Each number is 128 + 32 x the weight over the matrix's rms, rounded and kept within 0 to 255. Layers, rows and columns count from 0. Numbers have three digits each.

# down: layer 3 MLP down (transposed), 2240x832, rms 0.0403, rows 682-801, columns 672-703
# gate: layer 3 MLP gate, 2240x832, rms 0.0444, rows 683-802, columns 672-703
# up: layer 3 MLP up, 2240x832, rms 0.0449, rows 683-802, columns 672-703
down682:124136096115119112130136156081114125142114096147159155062156109138072136161047163107121112106157
gate683:140143126073182125131081081117140091104125073102090172151151145122183084141104146145122169103140
up683:078144149145107068071099113099122109166094127085105156130217150162152140076164132198151171061148
down683:102099158122154128154123099137105165142090101136141141117131137155077126167148088079116205157089
gate684:127122108154148115116140195154120107084164139108084100124156122134175145146126134173168142143084
up684:124145107107080096141138117106077093159067121150127160106133188125100122072131131162081157119188
down684:124112129124161126117121125100114120108116194127126110098113110083148130169171115112136148118148
gate685:124153171158218092127126099147120134096146161081064165131154152092154126124080126124115116195136
up685:120154133162107079127063100166189110141144089138137153138108136101089122081145199053081076154202
down685:170167167156140138107114183205157130095114162099141112139108161086139113203119137173111180153066
gate686:084148096085159119141102107190109087140144126117170101143128161168150141138091116109142120143140
up686:157149134058064119094062133180132072143081110116166124149148095128126103116122166136117101055148
down686:122132150091049148047109160126125092113143085069117066154138101163159118126132113076108125133109
gate687:091135141165118137181117113144165101088143144074127114108154138132132090178117177177119144138105
up687:102127160181094142169167118141104112125114128131134134165189173149231124210153151182129059067143
down687:172113154080154146148142138119123127111179142189089111099103183174159178179166087103164082116148
gate688:154115140106051178124127135099131145100107165134103075144123140084149150169101111116180096110128
up688:158119129122156119085175082136233172128206112164222074156172136075144150158133186079109140129173
down688:147142158126155122131105111129101079076181102103147100080149146119102098190073086100090140141122
gate689:132140121158128095159102139125130175094171111111146117090123130127118130171131096163125149146195
up689:171131056170098072127142100153065127132128113086116154119096173071072087098112146148136133150092
down689:112085134164130101160113098182175154119120121162117091121163106147152159177161139106120133105184
gate690:175131132137123154072194196120168119093104096154150146133172158142157057110155115139148123144099
up690:179119067187100134172134159143136062131169134147136089111164099105156145119094113132123117144153
down690:084051090119179144165095070077134131123089127133170112148173151157154175178139123174132110099140
gate691:114110157104150162163086149169176123115115123146042114111146175088105152137113133147116107131143
up691:012069109142193095118146151128089146065137140166169082103127100148130093155146143064148135094134
down691:152174157126158097161127072121151141116131081109171127125185099162161231117175155136115160150126
gate692:150130135078091153094097101161103113103176133140130063095093085062109170137138134211077180078087
up692:145131117086105179127077151098077076093128127177158144122144109103083137150137118107102094133116
down692:134085177121182146137187139131121141137085122145169148121139166134164103085079172163156128134104
gate693:164126129138108095133128118088144143114151115081108166178124142178154144134145111112127116149126
up693:135115093106140115096133108076051164112153153158140122129144069150156129108111140173133117113143
down693:121180126060141135086155137184151121163119099167133072110082133141136120173126181115113132172126
gate694:127141151142135137145107078105108098131176165147123081147200138143116111116080148111140116158074
up694:144160140085109046132167127102122121109137126084149127120185089160140155255131025157157072163091
down694:127138117153156111171170141105156154126116091182154104065105123188087154209161182149105118078134
gate695:096138169142128106082143129081110068183094103105114151119118157130088144198128146146116106150129
up695:170141169169186154133116113179128159144121137113128142142135177121176114179176132119161158142143
down695:095136141103131137116133138089089097118149096131135121151151074133131131106149103135107126100148
gate696:105086112082124156105158130231125130112170088105110115084135140171194155064094134108082139145139
up696:129185098097160143165123122084098136148149141209139129130129179124107122099165098134095157158116
down696:131111132129130118118155117155112180163143155082145111156166129083118192122158121121126069107118
gate697:090090138141077168172151122168073122180133173092181146099127154072135117187160131104113140130075
up697:150155154136162130134106101168124119165111147118132125092132143159096110110116120093175158170116
down697:118108149144093176134124169079122140084205124211145082138177128101098161174110124100136101108166
gate698:135116038122141065108063121131167143156133121103090089107058144161168206147125073138114114164155
up698:131173154089139179185186094177144114140149118113120187138127150127206111092146221143109108075198
down698:180140110110107101136113120115154131127114121102112191090100139166111146137193122115113109167141
gate699:117105172106130153105102121164136129095131137109108141140162139153088122071121095131184078146143
up699:138150102081089125135117117097051149104140129126116119099117121123088148121140148097120124097124
down699:094120092149078146108104123190172096111163102091129107163136124153179105135142160126123161128134
gate700:136107125138101073161150064134098063145160102170136163096111155118136207120136083149151114197156
up700:080099122125139139133108181141100147092175170119116106113166068096127037144148148175103180111173
down700:132132118105112162117166109094144094130120110189120137132125171114106096092147126155135127185086
gate701:180111139141152135146105084123125169082143117089096071145152175147129137128101141121109121105122
up701:091102120130141123177104083117179112122136150112118103098079118123125070135116117053135100157208
down701:135061118100145129088106153117138140073126076141135084147117112170176154164112111108123140100086
gate702:125134126160119144109174141215108135125148159125155125166106179086141068163079127156156114189117
up702:122099142133110155132131151179166134096140170118076129174079172082159132125161138166183037136133
down702:094140058216113075247092135090077163138125114101145149120100140145065100157051100154122144109181
gate703:090091095119152123129141116170115131127155151134110071110133105095093158130084106162129071163124
up703:164138053148177171200136136136191117200132067198110143208155166069129167116147063127138192170099
down703:101117079061177105053137105083189140098070141084154170171150083147180126129116122185153069127121
gate704:102099105141139158126112107050149096046164104094107128157160100127136172113116145151138113199114
up704:126098109124143075099083179134122168115177106125129134152152115142147146135106135043123064191113
down704:146090163056080142099127176137113119149078179197167164154041136190110150124136126118156094136155
gate705:128161149119134121138089113122162181188129091144091159159146096100209080078155102106174104121154
up705:139124101202107110178141140120111152199172153140177138139098161128161111183108132179142093197148
down705:091095080156102115139119160156177153111145049097076155100119120122148151168110108186095143103123
gate706:109131173089129083166067158103161139111209155142168160146163144123143128076146084092137145114134
up706:162147042197097106125095105064090077121110187087136065083106114137122164142147103101141128092104
down706:140101162124106176095138171138139066148148084108112049156095131161118095179161136124110088167121
gate707:129123101105109066156093116068139115145157110147113124122092150137161129118121117099126153069139
up707:135088128111097107114186080087104151082148116157128115124097070122141129110110074124075133173150
down707:134109199101145128086090106118193103147164127127124127147079157159166107165108176098146118147125
gate708:118118157120152166142092164142113154101089134108164137169186136089148168210080119077150071141055
up708:166049152129132152092125124066148135140146186112114163170079111176149109144156103179136106107141
down708:133113135169117154124142131145122110121081071120099153104181146134134117146169113154101100125115
gate709:168141130078132092156083160164181161117144132081149048122185106106160106128138145116108164042112
up709:143129154140064156135144141126145160125132080127099090137102180153148097139180080088130122130103
down709:115164136137156099083114175125149133150120088140161123118126151169085142093077129121151193136155
gate710:110154153116153161119206130142182131135117066096122141094157109140093129149164092135157138119114
up710:140086162104122152117043159147107198135086179074133068171174057120119085145127195146160111111080
down710:150077104134153089133182113095114066140107119138165174097146150122082165102089126163123141102111
gate711:074111115091080136091131040126146072134146162093033032118019160199180104188123110127117183091160
up711:142133157105109070092125123068192134130141119209102115112169118164140124069112130083143129137200
down711:228159082087091118118158093157119080108155136075094102105127128157185102210119053160103078081165
gate712:104113183119116142095127122162137113134093114160084079107120140134126172152113094192104151092106
up712:137122104110084156104139098147093099214091156107090150163096117101126099151159093147091170221123
down712:086164150050119149083163119108077093147101173143122117189050084120147101124117123149094122127162
gate713:097111136157180119169113122101171116213093083103141128154127160150126133132160198123142081180150
up713:152127087094131110114135129048100115108074118158126148125190123114182178137115107179167113136111
down713:119094061155126159104117112163172152113121133141124122079088060093083108123094115110140140116100
gate714:186124187082137153167132049074129153127078144140130116096153106169075166171110155079125191128157
up714:108111124161167134108099168121112160101073129163132136136147150106129157116108179145128116172085
down714:111167169121084130165189114127142071143150148134129080126091110135085138130135090138168128061174
gate715:132156159132146096141135119070102143150150109125105083203167126077148131134106138111145140115111
up715:139126123160165176144143097137091075164130120135149155141177146131163164144069151175138127077113
down715:116135135155151083136118131139119145103162110085119086147156104140156090083117107098107104135160
gate716:054107208128154132154117135103090130143125176096112088123130098134117100141153142136145138101141
up716:171160074147144105151156146132122117171107106127082077109134211160141145113122126169108120143152
down716:099109115174117140128055167130056145068157112135113126153129073097122164127217122147139137152128
gate717:191080126153190158156163167102131142160115146103163091180138154103052134142156103141127150156130
up717:172089161139126130118109109183135162144115164142123129126109146180073140136187138101151157139097
down717:101117102160107094154130101080112108144132140133076052141153108136181104138096161180057157189143
gate718:143081134152136135110090165107112147065120139046095095144116121106130114127084148119155170164107
up718:118080160105156101139047119063116103146070114078058100122105149181107161105149140167084165080162
down718:110109098095130108069178148131164126090147109088153167106113057138091174131143121094095153145074
gate719:159106141155130139135149142128173112168161167161126110128198131128157156138139170155125134160128
up719:151130175126168141125124125113105084189070124156144086096125123114145213145085193158142106172116
down719:137132112111095097149132118152128137101141136118085187127124149097107167150142091088154078092167
gate720:142098094111135130133113138134195102143140129126152104170140163111142051143115155129113168105106
up720:122106102105151149086022143077158102107165097135165161139097136124162123093114115111104024156112
down720:125119079081172152102113106131147119103077136125112148161127133136139155147093106102100154120119
gate721:154108095135127142166132088131147119128107119142142082127110138155161071102104112113151088116182
up721:123100056122150109119142092126158145141154039155141115203112115087136139172117098125140145132066
down721:082165147138130136131117123108150180068010163196119214117141136157074074101113201132174160121173
gate722:158120111125134135115105107181111195106150081055128147155083116161122092098174129134086061154131
up722:159106023124139149123132093116142129106090093129142126107105171170155172179083108173117152122124
down722:163160144170114067087129153151081093109102115144139107128129134140104106056095164116099145134097
gate723:186075128149090125090177126082165111096097075112098077137210141155225172112082055126125179092178
up723:118123231078157109085154152121102164118123151134103155170131110100114160124091110135137055141139
down723:139118148184090140149124128144123125159116118139193121120085183126106179108130112053130149131122
gate724:092114149185104111167090109114158141132049141169129118131121111116108080128127148168131149175139
up724:199108084149080083125086141140164104108136091089177162106132115081114122167115110106098098087144
down724:119134152109130123145171147113125183134097145156111094135130135149137150118143121165153117176123
gate725:109106134124139120166170135100060138136121125129209108129190151113130104083139125112128137145122
up725:130058108168085133095132164141113140121135080136152161107136088130099107120146200166131150084112
down725:180116155101138134204084106108125112051105134096082133117093199161039138128166104186133134164134
gate726:145072092176087094121122201124140081120148113220104107152191181126175093082087059138099164157143
up726:163111101159147134121159123130166129134135134116160153110133093120123104178110123176114131100141
down726:154115099165177191115160192112135153093173173104113148167172172119175139157107131163157135209100
gate727:135130147141165121102049142090146087149143100112149140127121083182206094130136188131106105161140
up727:093117146212118118126091147111137093191090108117175100143132171149149170170137108105142144122139
down727:076111190134110082092151122117142084123166150090068136162093098142077127188113112156171128086083
gate728:125119105137117114117135106096107200104148181061079140133139126146119205116120090137103143195087
up728:149128137100166145111138108112113145165133178145113172075207224100089156081103100136088108148091
down728:131085149136122088127137119117137099133185119140133086092104120171088173191076129166109138126145
gate729:130093178145177121111123194148181152098137121112170143153115108140109128163086124142154119116132
up729:157173132107141075158125138150177099115131120101128175153102161160123141143103135112057059171138
down729:141139179130123146104144101116159164097157100118123169114088118157140098179107093080163111099141
gate730:144136128164087143123155121133126160160134120150070120191137107138112114150129086155168152139145
up730:168162154131052170101109148094141102100127105149184153094129099106108112052125134111127082095159
down730:167150105123119142132133148160096070171104149121164140147120062096095079073156122096154124136155
gate731:182098127123087116128084123151104180046141101123123135135145115116124120165132085088101183102142
up731:112105130105145069169106097097147136134149082186138086116159173165152142145124094152182160120123
down731:101133165152155230107080180126084147105125174074176146147087179102102141102157103138122072145148
gate732:130099085124135026190145091113174117168148058131070099150172132094083135095111103093147072160157
up732:139102124134147113121124111132117141109195094112130111112157077152124115185135153093174151104099
down732:148099132118182101149120152127173131055068126098111161077122098108149141102087069126126171174178
gate733:141098114103124086145086139167093091078147168131049131137148107149113136106108074179122119109119
up733:067121167127162124164203061146074161103058136132137048011153099137070119136115160117082198050123
down733:095127080111133090102183119111222168193138142086099111126128108121115115077094137077151104154150
gate734:155119151084096140140068123152085127150146167130165071095108158116112124127127117125098112085180
up734:162154161106108157082116149210095164127111153138213092140138104100120080128137135133113149089143
down734:067109086170114122156132178125151111101086108114150117110159076127129123133108056136164174133132
gate735:090131096095162112109161164164090143115168111100103128117153130088112119098129127144113137123147
up735:130100142124141146111115125108120145122177106024114103141145149147191105130100157077108108171107
down735:088171128062177144129082156163118224129110126092112097102142132102161130104147121129153081129075
gate736:062087075148198139195133091119137159123125065154116130104097125178124177129147124115136107125148
up736:119078131141063120148097137117157109108116093170144095125176150101162163103101124162123119142171
down736:140128135119109118115131144068144163160158122106096134118069132167154162117146120129145151101101
gate737:102096173100177168159177097149073154130155176091110051109113141087086137147120089083136157162089
up737:134134093118070133080135144129153145170151106152059121116137121129111114112161122103159098136116
down737:147135099140140152188112140116159119102054115165098150127130105161150095072131127155162126143116
gate738:145139121115124142103147078097120128139112177102157117137128069167185144136127140147138102155089
up738:130160128183110096093090098156110133089143167068092126105085098082100135135175159082128146068122
down738:124161131111114134084138129088132123142172197149166147101074152105111197192145169167084118137131
gate739:100122060149157161135147113155081099074111148111132227171093135150097105122143127109161146099126
up739:166173093125156217106097163097161023103157140072149095136138125150134102130136147122170127129107
down739:101143137142126116080113133162114140089115136137167097127164146088221122124121121154138157093086
gate740:110151172150107113181148152122114138157093142172133130141080076163141112133108084146151150190104
up740:092138140144148113134058139150096104163118170154174149139112063060122112115124097119157085117173
down740:109140111098101185152186165129153179142116122107128096089105151166146116186087178109123075095109
gate741:205177147115136122148106150197114135130157134096164111162126123140166136175167135087086152129090
up741:135151113092099129118167113111145168106134184134128196107072142151116141144165104115158118066141
down741:118111171144120086108081130160141167126107049182085084144186102130163120113106144118138148137142
gate742:118127106166104145146105096150043092134133124116090073141170104164089104095126135069109160094140
up742:134110153105172111089097123141142153113180147088124124126131098171137102119152131103128096154130
down742:127089160161105166089154177079128104097079127124130144142167154093144109092090111172067126081095
gate743:144118095142169117224134149067073119174113123175046088169142179135182021097091092224212062180135
up743:072175058071146029210186156043040215162149130205062081086000229237097012047123004160151135102142
down743:195141116132170112180129178115154114137108097186082101173154121137175132087219107132139040127125
gate744:161143139102130129123158137086116104144104133135127062145182159129134142111059103183135141123088
up744:103150139135073140151093117134100141094133104197091121121128082181077101127073146180149162076136
down744:090142162154141122154144128145080125154177107096139174125119125119042134106157141175147097144120
gate745:089156164136079089167111132144149099099090122172121108093174198092088128125125103096117155197163
up745:093117105185137114143125122160116081181129178130147123108135152162144068212141117138130197139115
down745:103163098107125057118097080098126136118165135107069102133096063132094135161093109099095185173087
gate746:157131182121143145161147157125106057220101138132072120131137161149145145112186142129121108148110
up746:141131186103119116126161142095140123164165156062138136184145138136233141157171136166090109118133
down746:124148113081097165158130062167130162069100158204152149168150084151134158130122124075134121175164
gate747:186152158161157167177104125164109054104138148141131109090123142116145149110085111083123191194140
up747:166064151146127160144105116087107192119109172136126131150132082077154103181074145155154102212145
down747:108108120144137150131089074154096116165102133176133136118116155133134099143117153108160092126126
gate748:164203104189065146150122112103133062110071116129091167138164175131217197122121110224153148157079
up748:194163050096157150146102133153176102118146148139128150103178161127105132148084103126142179080139
down748:198126208143081142125167079105092151142082137128116144161147116123159123109100156133123147143161
gate749:084118117078069112109197121167097038098132158054130166131108184124121061132117156143125148151155
up749:159127134167148118165134084135162171172181079191148131175207099124176148118116110108129081172130
down749:174132067157161097163113151171079121111121124156184143146078155135147108136137137094119104150143
gate750:091123139137120124131108188107089111092123126115134126120117167163149168087100119144118146117122
up750:164116064122173173135139094099187154184089118116084107150138088112109069160151119176166124108137
down750:148157098189131085122127118134108144094061102179137124124109156150103125133131124142172097117115
gate751:109131162150102118139122130155142126145065145102167113140183105142172089193162109163107173124116
up751:082092158088121134087146154170140073165147156106136132072126135106067090139147109102124160115153
down751:106166110111169085168133135109098137084068094141132069120148121177102160144127121111112121140135
gate752:126189155100050141157117125095115146174110148163141123138172145126161098129115122134136176100129
up752:142145146146089121142077084094164191119131098078107163129103205107123163105137082092157107145154
down752:138153109109159134112171179128154114154087134132173112117152074101189054117164106170120107131116
gate753:120113125073186115143135116105060158212146189079116076139131091162102103079161130115140183071081
up753:110117103141120117070087129154126146144146129096065138145223023101190190153192175135143109104156
down753:097154157072082151088194107193115137140082132194181153133155198184174122121116152178083132067117
gate754:126183080166111108125102094175076177089135119165124136073179148118161150151144066164160155103127
up754:131081113140209151120109071061135091160131085133153088056134126128168138158126086082073130200159
down754:083101235120132053131162093173134130088114106104065164165112106146142159087129163140114118137121
gate755:108107136172182131138084081082121145066135115149129117166160130116108115096121098125155127114193
up755:115107089093163125118082154131176078136191092115171162101103136044147137135151117103085120183180
down755:093113100173132131140135160145156149144084129134114148218134157160192080156164206091143073128105
gate756:179110206092153094151069073156068112128103132107065111089119070100109073113081171105141162111117
up756:139109150108169125100106133142077135143103062048165102140064135166146134151180138124125091127117
down756:142130077101135198196128163116125090197142160141131098160122146109161149114111182130124127146151
gate757:161185112131137011177161099132073048118142133137109164084122160155079113115035073160130096105161
up757:135146092182097099149193130146148140108141036135171102137187138147206141149020129144118056139174
down757:175097072141120096133170066117100079116097102146136204099126193171130142160105104142134126101134
gate758:118177161119111093147110120135056098138136152113088081093109095146136122105155132165084125161149
up758:147128109201137132179123119180151128093144181117163128150145075143180085074109179076146201159193
down758:139146165150086144191095183086119117083115134130112161111173112198108183116100129080106191172122
gate759:092086063153111173123122106126109153135140175141120100163115092102108138143084092132123157138119
up759:120104131132101152133093128158085078123118137095189129117095138120117177128066099158162131103108
down759:142120138149098132135184168099137157146123121182110109106135146107118148076110141146122149141151
gate760:154166106093127107104079160170152112126140095151156131102106114139125155177113098145140126167112
up760:090066103152152123112188104125147156074138141086096145135153108087152098107071204079101151129148
down760:152036057144134149132147131148138125113119123110156118090098113154081121132109195116105169126113
gate761:083022125090154090133123179114168108138187115098109076099193076066135123171081148183175061175156
up761:197141130128141199137121146141135140097132133094162035076108123058125177196129158110098095232107
down761:154143122187073099104192136056066195197095089089113109121115089150093124133076142158102127133162
gate762:162078031164113085131140112122118122133137098109121126197153046152140165143120134108145104171202
up762:169169134076104206144048143196122139101098152153123221134149161171135098160171093184135123115125
down762:127081116207130128152122156096090118141164104094112096107192129169143134088168119144146135144163
gate763:080132090105192133167167076115109122104166155176142117144101094104093175102123087165139146129141
up763:133136107107189101139120109136144207131128122111073167147132191108159124136148174135079106142144
down763:154151175115162146124170160047139150177103139075144136082170131106110146116151122123137166155122
gate764:147088160069168111125131181120151125169140098091171171097188174134160073140144177125115094126103
up764:112101159148140116106168132110156138100080114126162023137141106131119071170087115101136096114095
down764:175163090113151089130129162153060139195107135110145137131108184124130091119129154106154154127118
gate765:170103126131170034149112094118127114135086086131112147116134137170133169134110082116115130116141
up765:112142045138112084162126066143092111085146078092096136136207121137114144120056090099156166131169
down765:171136095101135131121127155154129112141109174137146072132062137093099112126196172128098077170042
gate766:140134150162135110146151117167171148101087164074168148106178157101164137124141177185103057178122
up766:126137147098060115143095130101114129185132089126095093131098154114164134081123136204123070163119
down766:114108081207124093168136143120027192113105130131127173176094127108123104086104134138106168097138
gate767:155096089151148135132151082167124103122104113116094126148126163124117095160170138124117098101165
up767:128106140125025100094167113169154188084204149089049110045131107094058141134158104128164088068093
down767:157095144111137156098125140096219131114121169181197149123099141128139084130088136156118163169111
gate768:142096110118178039145128124117101150075125149139131079143225127167146124173071164169130134143120
up768:097096166129153141120111123088091148145144189104179109103068091159122126207061153155154142094092
down768:150133107171138130077133114176162104124106101079220109094066137135165158123157126148076102096099
gate769:171109136144078129091134124141079071103143094158111050147155100169147146142133139158106143140126
up769:081158115098128080108172111080107090115172131130140170132147144144162145119115123142160124162096
down769:223074120109096070164075139109086150149145091138184095141150200131160097153196109190071047178183
gate770:119101140188130112107095147118158092130122140127153122169125123092134092110079143204192116123151
up770:121154216118098175104140139134094133123058229121158156163093114128123108128107146122109151179074
down770:155131115132087129186112140169122150120172071110143139065147113148151117144129113160122136085139
gate771:126106161132142088082179096139086146133124126061113092101116141127135137122131088145151201126136
up771:132086097121140119103141185117175109149145113059153122103107212141128131120146214159116071135119
down771:143096114148134093111135087124103120147162125109153096115140129143096150122125085114105132134112
gate772:116154121071081155176187101086105139140119119186142118110147091148147178110167124162163109128102
up772:042115109100085146151175053148085094117118148171180115077078120171165163152131133129080140165117
down772:112141137137182108134148137132135192114120163150139142140118125132150127083128121105112148171110
gate773:155105115131100150120146145133140120152107117101144138136106155101159111146135189107150081156144
up773:132141145171068152108125117184085117111147170113151147126085111145125031159125116140142188137077
down773:157112091128139156182138134150120170139116130115162146091179109165111166085133153116147146129102
gate774:131143181124056065156157074130126106175079135178155129130145141139128140197166046177147170224156
up774:101100108185140127120101140155169049142106138201167133112120165078096143131153104194086118207151
down774:134158142103173128100116145115099191127155135079093135129143082098120152104116143113175142102075
gate775:073108125142150115177105134135135156128162116130125099171171070166091175146121128069134123142185
up775:146097111135148144130127115157087116090097144189144083142116153111109135150202136102109096158129
down775:072147124129116024135183120121146133148127134137151159133112113118113162104125112119132135110135
gate776:183104111091174119117111098150101209191106119108135108112148102136114121094105105164149161138140
up776:161102136130076140129126142161109172129139103105159136139143115160123130129117126068092126145107
down776:102076085136185097146119114139081094124104118161083136137175128137084178160128145172172173099106
gate777:149132146166035120139096151177130151116101142080091091192079134095132162076159081160160105172127
up777:188104086127098103090159118084127108070100083118157151142122166032113160131144152083117078151134
down777:057178149123132143222182152111142165135168098090140112118050091115073131060102116150171105143215
gate778:089155058136149065168127094171142138114066066123150123130178104077106131185084150100133116117118
up778:151160136083106123130169151153143105153191117158174146070079119122123102171105157102112106107097
down778:156121154183163161146121148128107128091142174083151103119102153179131132110127125154124142169116
gate779:108074115142116139074128106120122129089150137174163125134092136126127100121128131148119180116129
up779:109127206040137135091116156098156142187103163094133104091117125175092102129150107145157142119103
down779:180119112167176112127148095144087076113117108137155159117153096066141169130144140150125137146140
gate780:080118107161085111189159097141112121110176106151125117202154148145141089138099139115144134096165
up780:155125158118105156116096145215152135150129137127151153119079190168115110109086136140080147068091
down780:107109125127097096152148122089085180142100122085107130135094134108078168090175105144148127085122
gate781:127111116163079134155165113123069044092138088186182122162112132134101158109105101117123127152178
up781:147174149158095123137100069133095087131149140184142154163131155082123107103153097113132093066180
down781:139158101147150172117133151110111125169148162125138127093179119102120138063087168190125121110088
gate782:147124162114212147151138126143132153184116169124127108145116136111173110127160096150131123144121
up782:151119109163064114119133155094182164123115118076091091181118120071143146142115155096094151143170
down782:120089112116115100152123071116103161160128168112070188169118147129126150145084149127140178188073
gate783:153151090130110137132168159110119138135177123164106209140123185143166174145141133143171101143135
up783:184161087137063134134151183111123212126115097157145235124121163169197149141199172173158115097152
down783:133120137126147103102093111117144129087092098113167102147117093118088049119130129116099167137135
gate784:108115131154146095117082114112154097095099118170135130164165155174120176117136110147158119243134
up784:144122168071107129126178129137119149111153105046084076096153138113147127098102081069185127089086
down784:110184119128148110149087156112097087082178111090139177171131166187090199080111149172132128176143
gate785:152136106175167067150144150104143160167103174142121111111163196152091165119110099118136127126129
up785:137135081154130126107137077174116135114134095105146128131124153083192130120097117096096131090170
down785:138098112087113116152114178107156115109102131101110118104082152150062052097174168119100121116130
gate786:196127150122142119124100151115118132163107118157147117111102143138129129120118151155118099114120
up786:126076106147124118117180114141070134161120138138168119125142127082165131156151172131088122142144
down786:081152160101131125074161094104093124138145166092126100115114096210121169121099159160162164093126
gate787:139087144124117131168109169135153142181151147127174139121184110125167123122099115174114139115148
up787:179132148135176126155067166208229088120180187110145207162074123145146176130135130207132111135056
down787:068129160083085088148097049153113143111104103072129099140111152129078147082142156112100155147141
gate788:173090054128132059138104196130097159140124103081099192112096151112115113079090169125139090217149
up788:128157149123173114116156112139140116161096148127103160183140137081130174145102182101133070117121
down788:120137140099113135186088103093144108061158081059086137121096151191064102128112114071164046121148
gate789:100132156140182118127108146089151213076105135107140150077137140137155165146134127199126112160090
up789:131128105146152106134190142144120144117105120089165141135079120065098123082181069128139098174125
down789:162135129083151129067087096179181120122137170071150159082116206118116068131137175146151104129070
gate790:153145107120085066163152112144096148119143133081039062104199126168086122119126125136100203103123
up790:120180203150111124116122134163158096158118083146112121134174105122136117135123117109140083137095
down790:124060108111135139159133105143164125148161151072144125083129152145101144075163142156166138092089
gate791:108091158121152141141126133083146117077187161134163149174175146148211162085149115170160131169135
up791:147088091119163146120129157154119171134128082086152134182084192125178099107138104121127103117139
down791:107085197121123093088125115073066151114155169138104092166188153089094088141148086192164134165139
gate792:129089119100093154129163135097110161133210117101125110084135109127109140097140093101105138119130
up792:153150120112138128180110082109125108105131143156097121115163135142125131156118109093100159097152
down792:097095143118120130102137118134086158105169092103147106138145127083132148101148122107130098140100
gate793:153111112150147098165140172100142134151103170141125136121116160159159092112130094136105143194119
up793:141153136078160168158158131117128113204143044163156125162170157112159141116173184182133065079115
down793:187127150137150142149139080157108157157058089163129133168103073088175040104149134186118145164089
gate794:124118119134145150122130133132160133139134090106111094181125108079124135114152130164159128160127
up794:159148095106157123155057166079088140154101187144108139096141139126094145092123110142085197127099
down794:083088150144088138102172105119164126092110175115157148161136138116145158138166129106192113154101
gate795:131037111142191170154166106191095128159137157075135142133096119113112059112105143123122156110061
up795:189109075116085125149163106106149102173149118175131129113160152114170138146127178182154101085145
down795:155140087134144119122108111120056092147100123072109158149104150129115139083114173128127181133175
gate796:135182155152134118139141149180129115175118140093139186129138177103087098138159203129138091124127
up796:110145142111085081107162128146177123146106068111106108122097104106119156142082146093099140160131
down796:124092142094130119124111132128124132141124118096146127079119150072171183083128070081122146156140
gate797:163096138123075101170140095064126112123192145131112105119117159160096171095158124154105140102074
up797:144102121106165066117121117109153091137115141120121113130176184065179089102119167125133098115120
down797:110062106132147116144100128043102166157171101096123106184148080170124122131154104134210105093090
gate798:118135056161137126111161169181155105179107081138102131143165160115215125104082125157182099114152
up798:138104167084080121137068142123152118177078166094103187142140145205126091123090154096177137191118
down798:127107140135087071080108070154115079070118109132069087117118123085115128159160095145076176046144
gate799:085124168170194098127103161080127150106119081112151175156177128172170114145119196053068140128099
up799:120126112087119112107070106144091137113111131134129144075147088180115139134096109107113091143149
down799:136179132128129109119147109140161125126138175146073152075132192136105124141070142108108207116117
gate800:045077185145071143163093143117117126176182133117164109134118118131177091073160149109100111085090
up800:120151136107080130135066090126105106130164087139128222090071112201131123140134128131146117100164
down800:105060133119139092137177119152177154132146152129222083128107148143098084127129148091129143087132
gate801:123146107114136149070121153115169105130149104162126134144141119110145121105105124136152092126157
up801:142099170121183184163181098074072085042158161107145087128134118100123093160069147123107129111086
down801:071176110121123147150130125113142152131129139179119159177174096126173192144134131173145119118126
gate802:088057134141158093117157215054150058159187087122135169150127146144172141158106128157148132166108
up802:141107127138166073105050136151119103121144127154140117175105088094158161091114071095123108139139